Weights of a small GPT-style language model, trained from scratch on English Wikipedia.
Size: vocabulary 32000, 89.2M parameters.
Architecture: LayerNorm before each block, biases, tied embeddings.
Training: a variant of SOAP for these matrices, 706M tokens, 5388 steps.
Each number is 128 + 32 x the weight over its row's rms, rounded and kept within 0 to 255. Layers, rows and columns count from 0. Numbers have three digits each. The size before them is the row's rms in percent of the matrix's.

# q: layer 3 attention query, 768x768, rms 0.0214, rows 107-127, columns 0-191
# k: layer 3 attention key, 768x768, rms 0.0211, rows 107-127, columns 0-191
# v: layer 3 attention value, 768x768, rms 0.0192, rows 64-78, columns 0-191
# o: layer 3 attention output (transposed), 768x768, rms 0.0256, rows 64-78, columns 0-191
q107 104:126145137140126122082079192126128109173120130128084108150126132044100174175131067088144116102129067136155112111128105126143091124174121109085128122110072127155136157102117107156090128173069123140130099150129136138209135118144109076094094099158177105095100153116130127162084158142153171085104113068133122105158121078136174194131130100144133141199143151104126163086104124154152112108164081103167069126117159118143108116158098096144159133134070114093082106136116098108138115147194160135142156138135079119160122173120106068159172137138154176102100110119130165081135156175189086125
k107 098:164148096153138165121102116111126148117153129155146120127116126147177127139142125091147196165131181140138102143137144118117103106137187058126147101125098111131106114094034126109122132173168120100111109207138090130151028176137159142077109120130181122135082133086141144092182126127126132122093129088099089144125131121165152122088169099122097121070145073156124170077140152178135174151143079148081157123094034189133135170137138161102141137197132125111135102160116139046118168131136171144114115149138118115091186153158113229107106164114134117173156171113107124067179138141113129140
q108 109:161144113145136104101119122153136087113148111135152170142079118102161109172121126120188099106162138117096176144100201083144082134109127152158105155092127137084157145130116146117127131106099102132129194160075168121195127102137093127122113208105099092083151099187147137102087162148151157103149074120120098160141163224086073142123107130136145140132079118161183139090053179055081172153157079082096138140140149115255157160129110154108129129108147137095134104147077152143111125147167087129159071128177159142105100118147111122139146144127078097112171131113091147147014108140164120118
k108 101:169087129118186150136167143153090159166070145107122170124122152079117170183151115100164143153088114071125109191098197226117175114086097161110170140131135136137173109091138136125164101107141105142092090123137109114192128147137143157157149139108137169125113087123113127194131172132085188142118117110171076155134115183138159107162168133153125130166096170076101117123123057147168149154095112138081141105134147116114071159098130136108099137112138109135134102125075111160115102143135156155071219138107144170146129123106175116156103157170156131080148200092047084132163134194076099102
q109 113:052113131147181122127062071141127143144171156078138155115154103129129166105086071107153168119134149136082113152135090155176101108116127086118136145139070124136140088141067079063121122099147145100133124144132158109118098143165126089134165149151120138137103165129166165109099090151132160139115126118105141088147142111125122126103150121173141134164164070154137156063110118134145120148147167093162148171103098135084090096123152118083155140107052081092139141098149156158105147103199141161143081112105154154134107089129102106122142134083088190094101149103164074148146133109111133139
k109 105:105145154143093143136127076144123161177160130192127104115139148154120134110159109153183088182121087163123164097150170091134099124093095142130177123118130096101151084170151134086147186147190146166141157115134163142113151121133104153204070145139158183065129164129117138105113138120129198161125140136065143081123078086145124117150097175117073149180115129133102144153104104111187159085181118134137102036127080093162089148134145163083167085155155089093152204133125136104131122083166144084101149075149110150169165145112135100163145152168102120089166158105120114150088091112123115182
q110 108:101085146103134159111223067106195190088114153177120154136078148106168132151149124081097083093112133122116114064091144110142091152114172081143152126159145136119139198099182104169115100132105105156092156107108102086134180114101080110175162185080129111144138133144139099111110104097204127154147146059076142116166107113122125145133169132089063168103104142137087159075109158204141171135126188097160174153159168144187099133040122087088121124116169125114175153124050142136124147147191150163211124189074146155068175095185166148123129134141134101132105124150104121117148177144102076149
k110 102:096175123129126069129159140152112131167139171161097127071095160120141113117106131107130118085170115107165173158137094116092160141128125157168133121062174099151116133142133135120134137127155101159126143187090137139070119124164158207145169161087124162160125142112137141113165126083155115100108134133182172105179146146139102075137100105074071100134110122076149110112138113134135099140205108073131097142113132150099111112166136158088121110155179131148110156101145068170034144190192104113184068162126189158098154130135096120182079179117130116162142149150173094122139158100101133107
q111 110:102091119182158009170176158125155126126087125140172157133114120210142122090167110184155141087153134083123113137173138076153143139166143114133106135149119121140135166076140130125217078106102114110096128131156122118112103124124141157143169113078071086129121089105103128132159110101113111105083119138129110157123124125146118130122126091140081082088096080094124175158164114119130147123166114112174178143114110182091096155152023166098116121131131164127143116138059067130140097060127128115074110099098133117171053159137168122087123083066082155095101154174155126064139140128154150085
k111 104:157110166179118063086158094165168122125156099103066117167150139106109141165163110157122141149119136184144139168049109172166141163149097099126186128144136125162057116119125124137209119119105050182128189147161140139138117129183161190110121110144135092166101136102135109121147126162122116113130142156157139151075084139136116090092117147068167127183133149097155090133125118169125104094102155132135069161172071132092149105119109091142124065153122081119123118093095140078088079173141133086110120107146126093159076140165129160111136131133109131083129137113137169113124155092150119115
q112 102:225135139199125124129236136152133147152124131142135142114222209127104161106150115137152156187101171100163135108070067076080096165091132132116132097159112167121101188119105093194171156163122154127134149105159132109162132175163154156124142148099139149099183089157103101118120108100053134106098097133166060120169163122177120051171103137121137119155098140104125146131081139111138070193083113135103159077096162091122090108191090113174153108080126142132162083129141130119173075138115159095109069086074138069153112142151073143151144100087094110121098176093149133128163167114151156137
k112 102:116112122146134189074136149110157100112053084150109112162097119137103136115117150174119116121114097120109142132112100123166133103115149133132106130137131135148170115097118102074166183069135099080160108158197107127130157141075139174141110222150089144125150084135102056163216133151112120160135115084114133134080111090168118119061121137107143146080156114116192172150142144116164113106092101121173105116081168155129099150124092131160054069101165047164097115127131152103158148141058144155041134135164095141159156118155141145102104156100148131098106066157190131150117118135155131171
q113 110:141141119127121119157054168143150078174176095168124125080099128163056131142141133089113126070100165099159128135126111064130109095113123114173112089150139176131126128177097143112143138141166175117053078128127111139102091066026147146085084101150197136149116085134110087155134139123137151072102120106074075082150117159099210078146116127099198164154092145162094114083110128075091146156108111133121157142136115141110126108097117139127116145122144125138110100149140132132101141153096201114127179122169092080118141180109124153127136093146119114146147170109114108122104141110144106149
k113 101:129109206137124180162119145140166207156195090166155121107172138120133061141148112200181119077103158128159081156119100165152096122138064113068161130131172188075133082102148128187102134148126091127067087131128086183139124166149110164135090139081158117096178121135120085094129123090122118191182119106147110111119187102173158122175111125104132138159097133119123153066116113109110187166132153091131106138124098144068130110090100136151109151100094140133148098097089121100170147161112106120119123148105170098129090056111148010101107144209091137134087146126137132117101156073154167100
q114 108:140157142133119068115125141115169113148170164131133114165128132097120178102106188066107122102190160175134135144123118138055145206112097065159089129142150098086121112067142105107113109172134094099060126132139115163168106119076094117173143156126167102196104150108105070158154112094108135137158123116182158173159152164114138178099135149168111118153125087136128114129107129093139084149078183196104123131082068154104078132128115121148083084119183153109154120116123104074133143092158167088122086093141111140072109144120164199144138044165119121142146105098130133121112094135191144185
k114 099:124148146104104138090079143150157189057081162062191115131165081159105143168116152140096170126146083140115150127152127137093088195147131139101178129090132102106178093129120170086137107116144099141090134158144104156117151115089094107139114120126136099133111126113112098075179154138139078104054149096055172183139163132072140142106135135150113122106123126161143143140090085128119111120074178160188133165155104140130139157143124177081090180180138065155177145101160157056162151132190176152120064153064101128113134103093142122119083104148156197056100123108131111175112136104096165167
q115 104:058086138143167085117143087132104077121142099081159022098125093131096078151141168138116102120177142097138103095107130117149125171126119162070119133130101109122070130116159106107152142102163111131159123175135140133134127112118133135109097147157134088128144120107112161100100085142151161138177173156136130106113039099156152190157094095113152106226118089091126114223142155097069149106132148119108154100166065092111097150196161118144125119146135115114146104143091136110143065138189093106158142131072111125168097115081172127069143110132192120118137139134152145112172111141123132137
k115 097:072166171131118191140125137136147092116121153146188155110081092131093084079107122139173098120155039152073146148081050165117113099153141158165077139126131118141119118148096147132106143194132148153145103153155118142092135121191103128142167146107073104131139110105109141107063117068134156135127139174137146112121119079103166105060124168041096109137083146135132137139176118107136129053171120176108145126150115073110104134160163105057141126157093099095116129104099146126126079082113122094167164151102132155187119074213103168098105181079124179164086125160164134160148144104151129177
q116 109:121167149141123085137145179085129123168196091186116155119176134119066130119096103154083183119150120114153173094139117159144105154066144083109171162217175195120205094176113109080133053118145119157113062109057113107078098144152159039123059090093095109145158127091110089098143090137187182138119139151124157152138185113146147155098119126156125136058134169128144137152154121146174129149133111137115114080139163113168131142150130173121092142184121129129127123145105176123149102115168113059133189107139097094098053106046179131117157065144093140137143100143183133113165135147091073043
k116 103:102156142170098129119093168101102132134118150144135139147090133127115121111101138171079104149115092113107109131103127148111110111092129116169125140128144118080165131139151202184094087120142112096123130145082147184106120081126094113125181128148121115113151134119151112139162080116178132116069186125145080171113155131142172178169120160152139123094122186125083185186155134134121186087121092145143097142171096090101112080149089139126130136143106101153094114166082171118130084087143071147113143104126186144098104157074153093119080119111142121181176129107121129143068104156096079114
q117 108:083081101082126125148138135098114149091125106148106137124150074126158112131172119151135078099097138177117117114145068147130100171152153143186166054140129135186131098123080106137115149101113152133054131175160146149152094143110144111161111093138077103125131161125131145140013160140082104125086111051121158112117159089070098095149119146137123141139142139123165090161090111131144102178129125131136183165115131119130124099118175120176222196118133097089160144134134159121110172138129135139119093137114188129141092112196098137164155138114155187095125147184100118098165143081130100136
k117 102:111129092119133075097126113117163065143136123164122114136146139145046195051145173069120129123074114111080133080125176150129122109107113070105156087130164094108139130152096147126156128105127079135136174173148171107138122189145113204151179186128090120125150122106097122145136162095096202128110120094097115099093166090163111121112077203085107127083096125104158136123124156113197108131159087092094168090117062116100116137051170119086166090103159147115123151148168118196150119124102114149136117115124159163157150094139115080169161093115139100161146101186067122136058196120127042175
q118 107:118121147112137046147095064118149145175171106091159118093165170151116130128113107096153127163057079088104133176141113151125128122174134132120141186125119074125126125060082173169109164186122159099206127103105176151173162098154147153096147077142078104118158137160158155096136075140151129142129106141114108126112116149118151115103099130104110167112051143202141090155138142044142197154075117134131148124137139088103164089183120126135113108113161153130163152124149185106128116139096070166146122063122083163175164134172176138156104131137186096112104115164118172149189105182182103106
k118 103:053122171176164089180144051124152101172153158079100077134162172189104097175128163152113135152120130134101123171116114144170085148204107171041092154075132120144176106043155117101127082107148127095145176073100117194159172087122151074140135107127106152102175174115134137134051162108134106145156181120153125096092155137099160123146126125099168161147162140150108182157139176121090094121138145107110202122104115117083081064209136086136139072128115149124194137095104122134136131162113098110112080171128159175143157176131128151122136123165151134137155132101164137125114107103115156113
q119 109:154205110133190107138117178145177166106112170140072075160127120152095087112113113053162160148100088116152119161105113167074150123174128117105165116099132139115131098073113119200164149120179118138151079139113191177109149105153123120139096181157125136146076132100115075124140142174185129129110180095141155136055146134199088095110144155120136121131146147086169173157147124143116066131137192108117131198130206126183119131242149113112126208145117218114105150122099170179164102123131133149112135151153076082158164078108167081135093119099135100187193086135176139064114126180095077160
k119 100:127195090070157174143095121120148131115111131090146179128087113156129144161088106129143167180135092156133150109147110139081123107188146132164112147095125123129107116161112112123146097137091085145105214116129163087140184098113140088119110156170077074094123102074153122141139049083117102100062228132144031133093092121103153196138184130143128186164139105138095131117131114159163116105157112106124081062094135142055157142151134134141057078114154109153142092163141176118128144158172123095140145137202175102120150144132119104154143138129089109105080101103042148100138080151125139097
q120 103:182108124109142131132194115142160142151174178184185120151160129114102188136087135138123119121116103156085064190116133117173186176141142161106144141161174167127093189101131165088089157110096193123132149179142116152146085157173106085179163157172106059102100140092152159089172117081096100148143109136154129138078109091047111132132181093085106158116138177152134119069149124105177134132145108089077185112149162063104105137084128153112156140148132175084153123048118165150098116124179061110120104112078150087101148171139166154161161137119113102111141101136107180174126154143108123164
k120 093:126153128109135087148133111132153137159175060107139156116128106206162147101116125178087134130131150109065075103124172075112155065075133110127113102127152109088103116093127125119134127084198134110206133176124114085127146157131130126105111162157127177097120142155099214101109122136115131135112090124104077135161136188152091086148120032119148141159098140110079118184126112141121088153112159133138151140117125153157133177180095101101110118120130144095124144132113162107185099058111014147104122150110102128158137155125069125085116128083170147182106108143135138146081144091123161093
q121 112:080125145127127121222154095157127050116114127103128141139111139135123178124159145123023157141166133183136120150163077123086131073115153123105151115137171091120086148123090123106102150122132191097095106132091170146157150134111137149127116125141154101167105111113101203126117080162123070047119160167126118128096098157126116093160170182183181150112141142109185204146161124124116166099133158171103118193157089088132177097136058087131131128162148126121084065120109137088117094084145165113148119124097137144083129098064122154106136135132115099172121150113105133098121147115115133090
k121 098:166156164123147129126123190166133117141095135195126132129179092181087135111108139114119119150165173107151077116157171165127083107167076093125149197145134103149164128179109127068161136216150107121115145161178084092100100125086053063147119122132110169114085090105111161072105103141193128033095140127144154141139194127159156108158112125138146053093193119179104133081170147191170169140127119211114102187117096127117164162122068091106113164165150058126091086128123096109103099090117116141145151125090133133115129143075129131068128121130141138128101113183121141127117104110138092127
q122 105:103127173101070090147159085127153098091119155107114150172097130190174124094150142072134136184113129109093125099172104122140145106078168084162112143105100125098159149168121145157115075171099115124157173154088157161131190125147125123157122175132069135113170155157144150152140140143064090105148069132111150146141104139041087099116149140096140146166143118190094110147130136140140140080141141074133131145127107046104127123141092106143144104132143136101148149067162133125101082146113104089125112139062113206141078092103081115144094135100134107122054157118118139113197086124113191146
k122 100:114074065130179119181151097115165067093074132153120172123168115147159133149158090142171124107158116163101125170149110119118124134109162169087121141105091079127147156116121196118180129092131115160127087082119119098150100049118102186142087183146150100150048121085070159174129129109130065144106117109143149116114155111054056121123137109153181158112146108163117171124125127123097104122103100120124148054131140077126105097096144091136124209113126168140095180145133154135123140135087109084128073142135115155069114138136170150116115189136140163160133157158039149126189092095173104179
q123 106:130144167141105088151151113144071140169109099121091152075105115183191194145073176124083112144122141116132072201113142153059112105115101034154120149130116108102162157141171084141121097098147163173180087184070196178123151121145123195161110117157120064125081100065153143102106176121123142134104074138171090133145166043156116115120145098124156127087160135112140140142081074109149078133150177096117097087190124144136092173159140111092132133123164148125139137112091069140161104095105130175149115137089110126102124036125139107183190144115116157071184186158101143126173110152127175130
k123 101:200066156200146183161048125155152101147110154181137109143077131137158174142074123142130130151098164173086081173085138127120082164085099103070111149154105112122167184138133127147178113134135186148179135161137165100119113067121093144150104111145177188130080133113136112156186161159145207167128111165190121120172176156124153160180142131095102109137124145124088148148148138151110137054105114119131143098156118144090100143087162113121117148182120129123071145195147137099134143087103068138135095101094107161134133128183151173171137113082130159119160141155083155138177156180151139112
q124 105:191151103119120155144132123151128118105113142115096130099095140083127159157162151107114093108084106155120137137166144078172135186108147121118104132119121122140148102164117102136044187148115145145138119130137159139111092112129159079129240103106088086227126156091079115135151206072151112117116137173122160185140119063127125138195153173133164109128180180139094101112114152143124180087177125146201176103174170155156161127157142131153102116063103132185116125134170109146120188146114094128139157121122129124157142106135084103108071103146098093174119157114156135114113098084187088170
k124 100:165097136099159098139125124122110193055065162086119103135105070077151161150158138166098106142120112228139168058083160115096187162098160077108078125093142124154126115129120137118183080122101086147110061127052109199142109165134098078128171158170121119201123143079108085112115134106115129194141122142117119117156166126104108106145123082178142116156182136119102129175099103111141090132164144076096154095162159081135138090105141106108170130132085146097119116153092072130116093178162106130105156079132148136160174119110102062060144144112128209209088121052160109130125118105125180116
q125 105:100116096140122167094124140080075131170152066114121138140097090110106126107072141186130130140166187159121173114152077144134123092101132115171089135096061135155202084123113144136080087208138127125118131109106103111115183058110143170151088043149127094143112109185149168161090144152076173166117109118121143094129123094146130122105093159086137145137129098066097179127194153112148154114099118070144108072128148166142114094168126120159132126111141093101115144158109171108127101087149163086114103168145097146109096161086128087116135166094116136112110109129126164107130159155112127048
k125 097:086170163166096081193064124143073176181118179131152065134127114171167126127125123130105206090139182149126133142096135103195118141122031162119117109149143166107140145099128147130110152158137125061118103100149135085132102148089083127144122129154158113132102160115105167109106094124163077205168083133186143065060179148161159134147047147146137136137107185100049110096178169102138111117113113159134096099110112153149116112201110096090121116131146074093145132128076125142131111132133141098099170130149106082126148150180189146166194112135118134108109116109141119102111101122090116123
q126 100:126140151137127114113083139110185106158130115099081182114107136147177166176146218111121130126157146098126080100145144142112132127126096129130143144189170105188148115115098085109189078086130150105165157134144184142119072171155114056158082093130091078074116155068122139169129111161132138089141114107113146126121079124161121098101121140168136153188183135149115143087106173177160114132060143077143104147144123134089108117091154118141187132113105149096097155117187143131215151103076134111140090101187090165115131112089155135121186195069112143138120161142119120180095195122137127122
k126 099:164158223172107170142147121118216159099142097124137162096133135094142148150132104082109128120141114095106118099095158114143111136154141109126114178147117138205098142123121160145182082151206094158104134128179143136166063145153129051123113061125136131095126142164084151128143148106157138136172148050164163155124107123137151105204162155084100139149143168121188107129125115103192115171171074091144163145110151140113146126151177121152135195180158122098130143100191143100101125152159104085132103107140129111132112164130111139111164206101150155165085139089087073175109120108034123174
q127 106:119052123146075107102163135087192067112122161105178096075123121174111143147136182176128150161115156165121094096154120151181199102087115021096085139090119165120161129085162119132123137099123103101093131140122126120200153143147149101162150170102105122133118112090149167155177112113097133140095154141165154176083130109080074175110135089199128121167140131138178096106157135140151090123140161102116089052128192101166116063149131134128136119160122140088115132168130134177105122110139149106161090123141155149112135115169087118137109145142060136154099095104148206176127087122185154099
k127 103:195075141142151145135150148104099088062170097065126072156086112133143084167168123096156138094116193191123161157084111128134156158133183133103146169053169113104139085168145164077172128088127115128082159106177156125137124083102093121077093135084132137153125042195206100108112130158117108179145120106075121127100123096126085175136141117124149102108096056163055093038100161097126098181137233107147128099148119115130073145137124144135130140104144166134141137115118108173090131113173187151136118130093169108090207152142127146107135090125194146174102155175091131146068102156106114139
v64 111:094123124149167130125116118155037135116133122077116128094134137107188111125124172152140105178105120171086143085128112085107104160118079140116172192154113094161095174164152076102114083149058150067184148152167155118133076095100127092096123152184139108156101122132122174106117131146145173140078079058171153104150130094100116111153130134174128164156112079134057144101117117071076135172109146112163214137112177139171147173238113129133072135083158131187098170152161113114158157118099157101151118147176120111164155135106097097103065143128127057101120146101137079141116176089157130159
o64 116:146115119145091106132135119093084095160165097170146103131091143124161135116143130120076138100139161064074126128160126118120101113122114184140132074054121156187100114174054136081113081105151157168135159113086115055111082081122102173110152097121183164136191094122101112127134148165107118126172136094152148148117055097085130057119153166183140101156016163118140087091155152195199118132115152170111063096120131120108138128091175172186087124127177187121172134134116181115070111084176136126157137060137111158146143129146108211127140143115123138124143114082146101087114119121130116067
v65 105:093114152150129160135139139145187108136115086117111143152131114107188189107128113123131081096148122136070077150209137130125107133168126091156172111117147120149123159127074107151093156169125161148032107143157197140114064152123130170142130168126135095152169098072157185166098159154133137116063131130190117072193112087129158127152158142142133108126111165129185148167114128145125171140151149091138137045139045131120060114133105131132158150079065131128148104104110170113133160168154180132105178122104099148144159105091143091188118090117150107168106193135117135135148113116171086082
o65 113:159133126149134202098112112061130079177123047146108080102090151118118057138092101096121174102103125103206206117202126125092090117179134185145096131136160180110164098150126063086169109135075157161214178149108103112124170165112142164124132180129151172104100106091109053156068099023091126183183104110107146094103115133126127107094111141121091069154138139163098110073150087139109123081139129189138100200105161088112148183093104062124145140115122139126150138146166156103105079091143141137149148127128080132088078198095157116177129119114109094081136063086142123108092120107124155162
v66 107:160153144165126076129152148154146180135134084089166184129067168141141114096154092099130122099062111141118097163159161115157093128164152155127141150166127146178183149087129190095114093088096158172156148125142176164146179107157109119121112124116141118199104120130130176086105111096135096146144180123081116124157124157105112135116113123097133212145150119072152108104133150060170098130149140158160164091112180155121160160087136140119141138128101152136105206146106097096130117098115114095122138105124055182112104098067137079112146134156160119140136099212135026085187085138164114116
o66 116:122053153117113144098045096106118087128159153092083132096187128102117166163128169131121122169109163132133161106103105086122117144092144148095127162098160118132085086189090069120162153190151133103132076111119090135143090131129086118126114096134134188094094115166123109125088126114110181079117114122107143143104142114121138133126117125084189078105129132149133115125143101079142140101128151099127104172136093139148147102165130142173128133118146102136094131104123146155126130161175122144096124174137173100162120151151100131188119132145077099171105141102123145125081138079013190133
v67 112:152097136173128127184127156125075138183145111160123150113149138108161129166105137129113150186101148193154107154074163111178108098135106080178170103086085153135140096111108135126198138153162140114119118136129143101151107134121095121119125092146140195102136171088124168129139169102107104126143109137117130162178106097175125049134146131134108122132132111151088095104079105131145110138155122111150087148129089131102131086094117131100163197149148110190074086111126204074132095100168179097112161149083136123185136154130158110130130152224132109120112155161134200074181134101136131142
o67 113:121162141040095109150063108171146184076115121140129125116152170160123116081152156111156123109167149116100137124110079179175090153180114178108093125137132141101117133083101144144122126167130122187120200150192124139162137089140170144142190151149096185139182094108090118116105157136156105131126117088125129128093083220098109171175119141120125186083141157162152089160124140127161057106127172171148135148094148161188177119130119190168102120063121159139192130125149068101104100139132056079182137137162168119120159160181099087084159083081120094180119123113154089193087126106126174090
v68 107:126119126146153090102096133114152094129128092101117159143094123130107098121056064178103161143107102114133155155148123095109119114163131099069066109091115154176121141145086118170135129123199100110146079171124113156203127104129098156093116144132137140069120122128176181158146192131142114086154106144105129144181107083168124145127107136139125140156124118159101106154161156139108141150127156161107070198152119115115076077137150131131162161174115091120112117092156168090152204143151144092111138126117092162130083151122149121124121073055134113121140112120104139116124102184083161120
o68 116:108168118097112080080153165108150139115076109196091139078155169104129116098137140113156116104134155190117155140079147127129116150144093160108159171152155099122202161111180133117160096111082161185077108159128073102135136094144116126144142138066121180163104106105104068131076089131117150094170143082116148110080147147111152111109129143118103102190108080161103085079144130102150102164109140203088060143098096157157089106076129134164162135145116096142173120101132141187134122155101158155084092102101116134110130093109127091127124173078168167142118135117128106178147103096118090159
v69 109:122100145086105114125177129178099114132135125118099120149072135157188200123128093145126109158218148112165129148083148136108109156062104148159097174136102144120158167127133137110109171095057127169121110090113109083172107129062062136102124148163077129075120151152117127140110092105167114139142126169200088141104152110149150134125075122156089148101154101129123125134195160190194174126165102118091107149182117122126154112126165083125158147161172156116080156149144107130065067095080154094144134182113157086150184070092077141196098159157146130082110153155137146121173136122130153112
o69 114:161173116157098141101099143104179102090127111191130121117122110146088127148157119111100142182094067143095115099125124116136095116192136080155132100114108139167112161200143104095163158176167149084066072166118159105064132061186200119152132173123126140142111100041127105139152089112109145132108148130121066164123131112157116120139126160088141128149131129089163142128092122158128064174156058171086125150168125132159126098148084155153132087089139136117160163115107153077116147148141069178125138113110122220124122106126134135060173139178111082144096155115153143149112169149104158093
v70 115:074075157133177127114114124122140140157148153152125194085169163066052112143127110112102150190100129099118142147115099069149138130169132084144098160076092087124123100138138123111160093069146086087183135168105187132101144085104140126188086126122125148137087137123134085124160152189233148146129136087065110105176124152156108179120148123091102140112141109110140143144091117139138133104115148187142112105118111125178120132168160134172075169136069099080135180150173098126077181124169162062137195168101108129194129131103185117093185101138187086101168099116105181077160060108155172148
o70 118:133173098100114073104147156107109173109153134089089109080147158168133119115132136127146102113161114124136110090168141137130168123136129115165159156161177167122121115105149138117153170100175122141063119128151104175134084168071065167085119122108082079177195133134090114164092097073090065080090093137126131126180106139077109108155134144104096087094153099148148093163186174128134158158133152101092074149155141150082154158129180168119129118148174172121124144114142073155136081147126121128157105106126120111046123213102118130172094098148108186157078134111143086120119160141137080086
v71 109:094127159135123106127103142161146146183075159112126076141099189171130136116104128074121084125152114150117095106119162171113110130072142098141148176069106190133135081133154152146088081120114111117097108133120137146119155134110115113144151143166095087082086190093099117128094131037108126181154089141106118108135147167090080098162117144144185159086103152065155189162097115144079094089103136086130124169143136121116120139146144160152117082118171127122156188153142125154140131109144143146130145143149126131143134093069151106110175077060146108148085158098097154085110090160128129147
o71 114:156114101147155149094173099099120168150114131170113116108142159098153130106153123194128132138158165097117121144152122130194114150182089200129074155126146096146154145161168142111156147103134175136139095106166102107115131143159150147133117099082089103165170089180160133145107124154141128166153173100153155152087117124142118196102140111173073179163076176177053121134154060133109131142095113160141120107109097162180106102173133095166170081131127126098132131203179106114138124119119121102109141089117097099113157104140110170129107138128099070144168186116193040140104196104126149136
v72 108:159108109173057191139113083079104164132153046119163112183026146125150109135168115122115119158130093129170103115123043166142102104133165108141133154139110108163130132140105152153133125068142104112155133092099112133166115180154116126142134088122153132169102121138140107121165067086120125166130115142200157118131108144063137156136118060122107105162117156126103159108146125078085116160071104189129144126121168181130182162172126118098137137174080126114150096107147118125136150120152124149119208183083070105181144145097123103111132118119119157115190103090098170071178122064093057096
o72 113:129097132099142159126130149155163143067150117176177097117198141135141172120117129125132127148095099143116172169087160095141148135150112157179111171147151091143131097137085083131165163171123130141125151195180112144097160088155159134089165147072152140119134097180116098141133205145145108109200192158143135189105191102146172147164157112126132193124122118143170135157141119160114131100126094094121076174156130117127116157148132101153125105072149192078107144142178120133093133064112185134111153130208163146132090148124157135145135160146057134187094098088110129143155062173127132097
v73 113:135132120181115109126087146135114127166096173117110158133141099146120120065082085113149119066125131178147157149106065098145101138163151134158146097096161112141204052141155124127142145163095132169168136120108137152122096135139105139131096156074160089055176176149216154121116148117143091132152099130071132099139122191124139154163074188096125149137106120119075076098125124116111123107134133145112063139110187167151176092068175129126142140135145145027121108090102204079149139147126168156135098167077151130161119141149124153163146125145112098096092110149158115154131156157110188147
o73 113:192048144114091073141116134182171121165148148133126132202079099152120126097181172095133088222166133126103096136107199091132153125103078174101093162088063127145129085150116115158125113121116138137201113103124091144106103095078143100074166097154123157159068150066075104130150129141091092075139138133172091165157132127059068138110173169135155077104151082142106150172124139126148152124097093136094131108155035157136103133202102142142148155162120100158186100151136129125115077123094132175141112099140136167194119190158145051113069120097223150139133135125125089072141096118161096101
v74 108:143121130149171120109202161099126124151161100147108095128114119128100082164114110092108067091124151134144148122113087138099156140150083113177152156093132053113095078119098152120122158135102133082132162119139112167133145177161094160150119112155094089119108124122159121101147074131114130090172085156115122072161157063108158114130123138115104182132124129092158076093139131141112152160160156100099127103107111077163121077114145135157156119091172072149126127110128100135154165110099145173137122157097123134084108082136117160113140113185151110114133149158145114094121127175122174147
o74 115:163162092112162140146072102102167176060141102185141175146152073079092134126145105154052128085178118099149116086082128142156137136116121160100104124111106112137071190115120123127117101169141094104118111139101123112141045105063146156096120199120125167117135099167105115181109151100140136123087150113108106182150117178129064064136118130154154082174183131133085144160081135050112125167122104115156127108163124161142096175096109130141102154148129176120117130143140164123107152124134058084173135115172112146127120149135175119070138139109100175157147108120168105132181101116157101113
v75 112:134110232226148153117133109190145160147115163141119080160183121085099171143124150127136144153191158137116109173090132182073146141117152120179062163255139154056179105166078126192095187082134134094087163141132133131133133146078098056118168132097127111086128100120177088096086140135078104096166114148148127166233148147147110139124103134072119060121086097153118142050108110137170122159084120134089103149182178086094130139142184157088071101131175114150137134144086106110151108093138065128108136127126116154078167118164151162144100139127074085121173131141111157103115179205126191085
o75 118:118144065091083134169097142090102112100053094122092177123103146142161097111182062090106164155111083149176121154110108133118187129111093122096148085141105108133114116097129144204122147105132145166124130156141077156075101073139108140156088179142182100194189136146075174131096130155185121064133121159159162068111125145171175131128068140088094152090153158090109124161171121122144116114166182153167141138137134106102150096073141119154184166078112127132152127095128140112141157135092132135159210146128122121135099173135113118100169141141183216091064158111109155120133187126103104168
v76 113:072169183086123183110131103115163096144102131198134093116112062127098139100174117160166109154105113116163126144151121187084136130129106110123102082134116126151127137149194153133157105150108081098129105152139154081113076107099167122084141156113135165141089170111139176171110148111142161133129088067146165134116110147143153104092169154111068181158103143164133079142106069144163105145053170132085168188202136133134130112109163112067122144144128135133179080113122159108121083140103067160172108123110127120156147100125193204093193104134179093134127145133101070135121106087085169116
o76 116:144103087108127166145149139130146163127135148071128154160123194165136108106072218120080138030138164142110096123143110135098144116193158136124123162112153150115108124073076157107105191123114142099121119146122138183169101145106088197149156095157138142104181116128129084108125122135179109075173100131034133118082081145117047143115169084126121080115153096097115150146105138072114124102124162153136132144145026181148133113140082142107152085125150110200065155147141106170183110164156157139119117103112140104060165168164099087126136177101125123167137190113075108103098097108146140186
v77 112:179108146104167142137096087105103182109102143129137105122113133143136154128106121170098133095155170142123106160173144143117098164140139162183168094149118144115109088149140129123123101143082135117103139114145131161165128164144181131149134167089084164095153150170137163072143065135086181132136074081106152110115151183122119182100165132142076086089167110117135195130128149105135105129143149079146150023125097162127180158135131170113107126152146175132060152108190155162130119070148101117103064166158134099140188090129118065099119151072071106168096150112152106144132168082175080160
o77 116:161084169094087113123201131197098121120162137124097190120099138149077121204179120127206103172139148095106086168070122136120117154141127159123129066092191140156102104098123108171116163169190171176085144142113117132111095107120103148087158139142143131126126096131129118160142127103133128135144131169124070118148110094123123126135124122138145101122105187099148103085151081179151148149117107166101116221146140122147132162183167097140129092122102070158157120061098105137137142126169170101118187136117181134098089077121129190078151141112134137155086129108043158086153122104109063132
v78 110:103132160153184125191168148162180104159124151119148094104117124153171167104090134153144160126093104113119102158105143122108131131125122117109144114166158197115082106197148137143181094114125129154106143124094140115200147126113084095089100085121121150149152071156050122142138129125138163123052087141110127096071194080101085122146124171094093097129197157079148120106192140144086158128100149099152116110159127154131095086121118125164108102139168103118132117096128197255142122095044084148136142171165145108120139152143128131119120115101098141119141138013110084060130165085137154135
o78 113:136121149118157116057116131144124110203145081154110146135158122139131111152184101130139135114098101115130137062098136102131045123195172172139140111140121168068137181163141119132144132122142144185130163144138118141084107162133118173107108116137130071119170109078105162108150097097166131092150100177166130077125082162123160183102160078116142207136089069185112102141101123141111135098144141091123152143128113091128123198139116138088197119131158144099119113115163068068095170163116139078141121063099100150148098129120127148170146139108129101131154099132100145207155076101125135133